From a checkpoint of a small transformer trained on Wikipedia: 1.75M parameters, untied embeddings.
Each number is 128 + 24 x the weight over its row's rms, rounded and kept within 0 to 255. Layers, rows and columns count from 0. Numbers have three digits each. The size before them is the row's rms in percent of the matrix's.

# layer 6 MLP down, 64x256, rms 0.258, rows 0-63, columns 128-191
096:131115126093130131114131123141128152108180113143119101128107107150146127097132100141119121132130152120070111133130150171118134099100122136112149157122125147127128134142142115091106143112120108
092:129143116153125151140060136110092136113123177136130131138120149126158178120127114115126121140124117153105092083153100119109098111134115106154133157127129132085130108156139112134124143114105122
089:132122134117130085144131133127144117123141132127127070129119162136167131152114119107125153136170148133113106136174133126147135104165152081125123137124133109086156108157142128121155129102153102
102:130117121160127120129163128123115108083122128129119128140208132090138126159116108116123126152145183144167082121097115116156140115142139115094093090130130110119070110140089136188140131138113071
091:135134113124119190174097140137115147159142149087083133150141114114117098132128129129128147137143101135111131139134155111118136151117155117109054104129129130093103157133164077101112145147160191
093:127137129119132141131156125137145128120160117152133127154159121116128140110113133098121142101162128152080105138100112138142141162135136161112150116114135149110158168095108167166139135140143133
096:125114119128126140187111129172125151101146127133100117151157126093102155168117097146129142118123152171117115130088135135101121087126150194090119151120132146124151142095102147129135121157118102
094:129127135141132106128143122122135094141146106154107078131167158136120119122125115126133141122183136177131151130107105159150087167139135147148092139131128112084126178117134168130143127123112117
096:126106133114129132112153123113188111181097160146121088113097091125135126064090129116136115121117141108103118121109148132100131115136136106157118077116125155139101110069085218171114161096113120
094:136126119123129135133121133175123143104139135108132148163109145106129102158129083095129133121137124111077119092153131130157148159150110134112126152130123171106144121175119075105111118154150145
084:119169131128127142151082129084117123111149080145128145143152157102149104127144151134121116129079120111139185094091116145165119106155117081064097116136128123147106107128156159095108105129137118
083:120130131087138164135116128099148126105142088162106142129163140091090130133128096113137127134127129083133166123165148147124140169134071120131098109136130141124109137148124137099130120139122127
097:116147113097133105105105128120142107157122112143106148107116119140111131130101193104122115102120076051131145117099142086089140116125102125112122139130119101122123110111115094141142103110114157
104:139128142102125140156137136136146120103146093142094153098155132157140127148148131120125157124135167144179112152123145131111153117105140152144120126128134120089143097135118201185120148121143092
088:125122126159126147089102123108077130094160132087138137103119128115086154134124130093129140140121153152198124098109106118132155164135122086151141199141128077148159074109138174129118097120156132
102:132129111135131114122122130111122099159102142117117125131089142095126138115123123124131096101117107104094145093130184098111122126130105134112095117122124112168127135162141089114088169163091156
099:131114123105122129111104127128118123117132157107154122123139174130140117187147124099131149152119065117170097141143122146106127129133088134166152076132129129165159135111110146114094167122139139
130:131137126134125121092074132089133109151144103110133168112148131140118122100136123129119121109110141151156139103150118125136124107116112111134164126127127118096089128124118210080116136101118117
096:119126125115139093136105119102142110210105092110134174096137107123124113080176157137136147167124117152154120160152108137126125142126134130079144176128126114198132141122161065103108165150150137
090:127104121167126142148145131164139138131096152144134138134148120143136132120116122154128136127168121115127137116127166127168151094120149103160127086136126121112124157121158089077122129173117182
087:128164144128128165129124119138136146131182125101144113122115121115157117144177129133141135152148152122136140137154031132118147126135127125080143118147139151129135138150115156114103139141146084
094:121115128116135124126089116157172154135139112137113139112162109092129120140139123122131135146110100132125138151125162158098110163183109114185145084133123143203087075170166120116091163100137142
114:135130120113122138142134125121093140083153115108144127150096132112140114168159163144133117149132107074081133084115140108136143132145130146142147139138127097109136154117172126105137130151106112
094:128146127125132134120091133120169128123092067148118127123136118149126161087118092149128131110100078110081100124099097177173114140110153109145086149133128171132135127078126087160151102095134095
100:134110122127138158101206136132129114134103130134171193135135065108120074102120121115131133131102190153133136145095120119111147110137124087132119138136130125134146135128149125076085126124123147
091:119120139180127188154115127117132080076131101122163153120096135144121123125111131072127110112117083107145133122063096085119084108129101114101117095130126126124107148155137157162126095122118122
094:124137121112124137141099139104150112113127123128110162109094151142152156104116143124120131104155121177142133171117100128162127084140148120128135122134124152093114133094107185113113115138154112
081:131104129130129137091110126131142146144127137107135114127094130101123095135113140143127083096145113149203150131082141121079088125118136147156143165130139140092156123169124142085146134149103135
094:136161133172131135108191129128135152168184111133166146156121099124171168137176062153128172136109119097124115129181116143131106083144129153117123109140125176098139142116130091163125140160130125
102:126125118108125085174189128117161135109137133129118146130078169139108117139126141112126135122126103098093127105145110153061136102130136185124098106131125133129132125128153191185094116131160105
145:131152130152130138138179132142133112107145133124128123144101123132113122139129127153129074158137107082109143161132143093131141141119132137143119105131132115141178170133181119102152171130157100
096:131097144122131088161098125118156152095108112119117127122135106170129146120152107143127145125134185152162107150126139122140104104134145112147119148138130151185115144123117096139167129133126133
098:124132136127124092108121127126121119148137160112138135111121136138144093176128139125120202142118141123142111140145118122120126165112140157102129108127138106104073127126142178137095124157116171
100:138163124159126152137169136116107165125151144129144155139165121140107117116133133170129124142134146094130115154193113119142171096158141085109175088133135130132173146129125117131191168149132165
094:134139119096133148093116128123085128137086140145127082121133118120144139139136141129129145088099102111149112142128136103114109127126082128099167118119123152113148108150112158123106121098073139
085:111122123113126138125140124129103162110129107149112162140147115117083137105092116115119084112136090109124105082118150116188096136105120122149122106122124119155091086160129049157132123172109072
134:132123119131125151135159128121093118129130142076127102080107135100126088121068117112129131146099123136153099134109133122101134102117134129114140113122126106139138107179122135064134117111102150
099:119115140121125079118167125096127141175125150144177116120142115158165142125151126123131103095164097125064143131187126111116163134085104155142179095138126123128126125074137074128105147107138143
112:129079119147121068089102122088118080140123137129130138105107129131138103139149150125125142116140166195141149079098155131153146165111114164147154121122122124147143117128115149114126115103125142
086:127120118113125148125135128139153151166122114116163136122152098152125142128185147128137150160180121144198139126140115149066137152154102077182159160138128134141178191089132124141115113125180172
083:126132140135132160165150120127123115159126110119144077147120124150120138100102121146129111083069136131150122110097145162131137178136159108131131094135133139158123106106126088102136115173152174
088:126139129084116099100149131101101129094090144108124143137110115100134098148130119134132102163113131139170156153147102088132106153086120081199119094124122125121154128132090118092164150095094147
107:124082129121123126137159129140142136127083174121104096142119107141108157081099137122121148110193068125112145081110153152125104137107105171135159096119127147120104133163079106129105116095131102
096:135138135086128115114144126111100118120100122143095126115163171173119143134120149132130129138097155112122125131171091102129125124150142163077125121123126087128135142085110092156135162128136100
100:134148129113131174138113133113132115160140148139088113128173156138085126107118135111131139147166119149116123150110152154077144161114160117093133155121121137141163089163126117155133143121112128
102:127117125123134145139137126139139122163137135125108093108107161124139139122100116116126038136107085103044128113117142110126095112147129124133137097121132146155139137154141090065098159151126160
113:119137132128129086170129127144157198098100146146083079150145159135162151129153115169131110138128165130152145142123073187106142130130138161120172186126132160144080120109116067114150110087113114
109:128141140152130114123091130134087129168136159108117118113069105141133123148109147167125123111154184115148141158177065120103122078080152141163109116128127131116134132080121150113148119103117101
111:134115141155119189077089127147091088117162126170135104138144165130124154073100113111125079098147086114094112136171163106144137125141104088151123103132124102162131117143131168120141130152125108
097:130107131162119123085122116117118118163106099121126140131106130093101123129146122168130165106111164123073129138138114140127094156136116128135169135124130121117076114146138118129137141146157100
093:130150114150131105138090138123138143164120134090156155140119121100126117153113118125137119131134110096135144082127117124129119117113148116124123132124129098149158146148119100181167119148072113
093:129151141151129131148133129159107149095089131120145065120120126125156161173107154145133072123116101121106104153135184123142100096111126166151138149129127147084177141113147070146166125134122136
122:125136122107135106101117134104131136125121127161127127120166123150112124093145135090130163097141141144113138176108092140125137140123149106091141179126122125107102124124112143162107078093089136
094:137121126115133127160163130165132139100141189120117179157157145153085133142107109125128149126123149165154112068108116130211143117103126124162137171135128141108096153140138095169125117087148148
097:130128137109132141118133117123108083149116137111144068121110076161098123142124142141133096118111128149132148098120137073116118207132142133129082124117128103129133123108111101124115119143123132
100:126118119092125125141158130145114150120130136138134108112108129112142124132163148180123169131108171160125152158136118110182130161117125147132166176137135127070123090130126185119138127134164116
105:125136124128123125130118134127125136103114098133099086123134130134160155145137129114132132113107166166146120136119116150144145090141153111122106108125131131140138152102138135134144084080105169
148:128151139162131142148125137187144119132135155121156145172109170129132124152145142109130076146128091074106144151138144089139135111144140134100079106137134106155155154123164106175150154143125133
094:130134130119120119128114129129139147094102111113119140139125123127189132188078123106132138129148189128151116175147181157114132119105100167158093136137127099124142095086127141117139101102101141
089:127104125129132153087150129126165125125133128111120167114137133147117097138146128174127142157140115129100148179110107133131121126136138077098089129116130149110154149180127133129166133172135112
099:128114134151122125139115138144101131060131090154138151145128129149147136069150082113120136164111121134169120132125158137135104096118115141124127171125129126108086117137101201132154121136155105
094:130127129133133123141153124119150115143118174153143121131129125135119122120128133151128147141136136101099143130092149129132147095114174170117128124128132120122160141125109079156108154134150074
095:131143124137128062117152124121107153147136121124159139147080108127156106125147175170123156124083109153136104169095107142118139130105186114100160133147130140157147107138122101106113094084173128
099:123139123135119107142121131142122128109110101132110177119099069117129135110115127140121134159115141162135129094143148125142130107118104135119115199133130135165049149100127134108163120147132110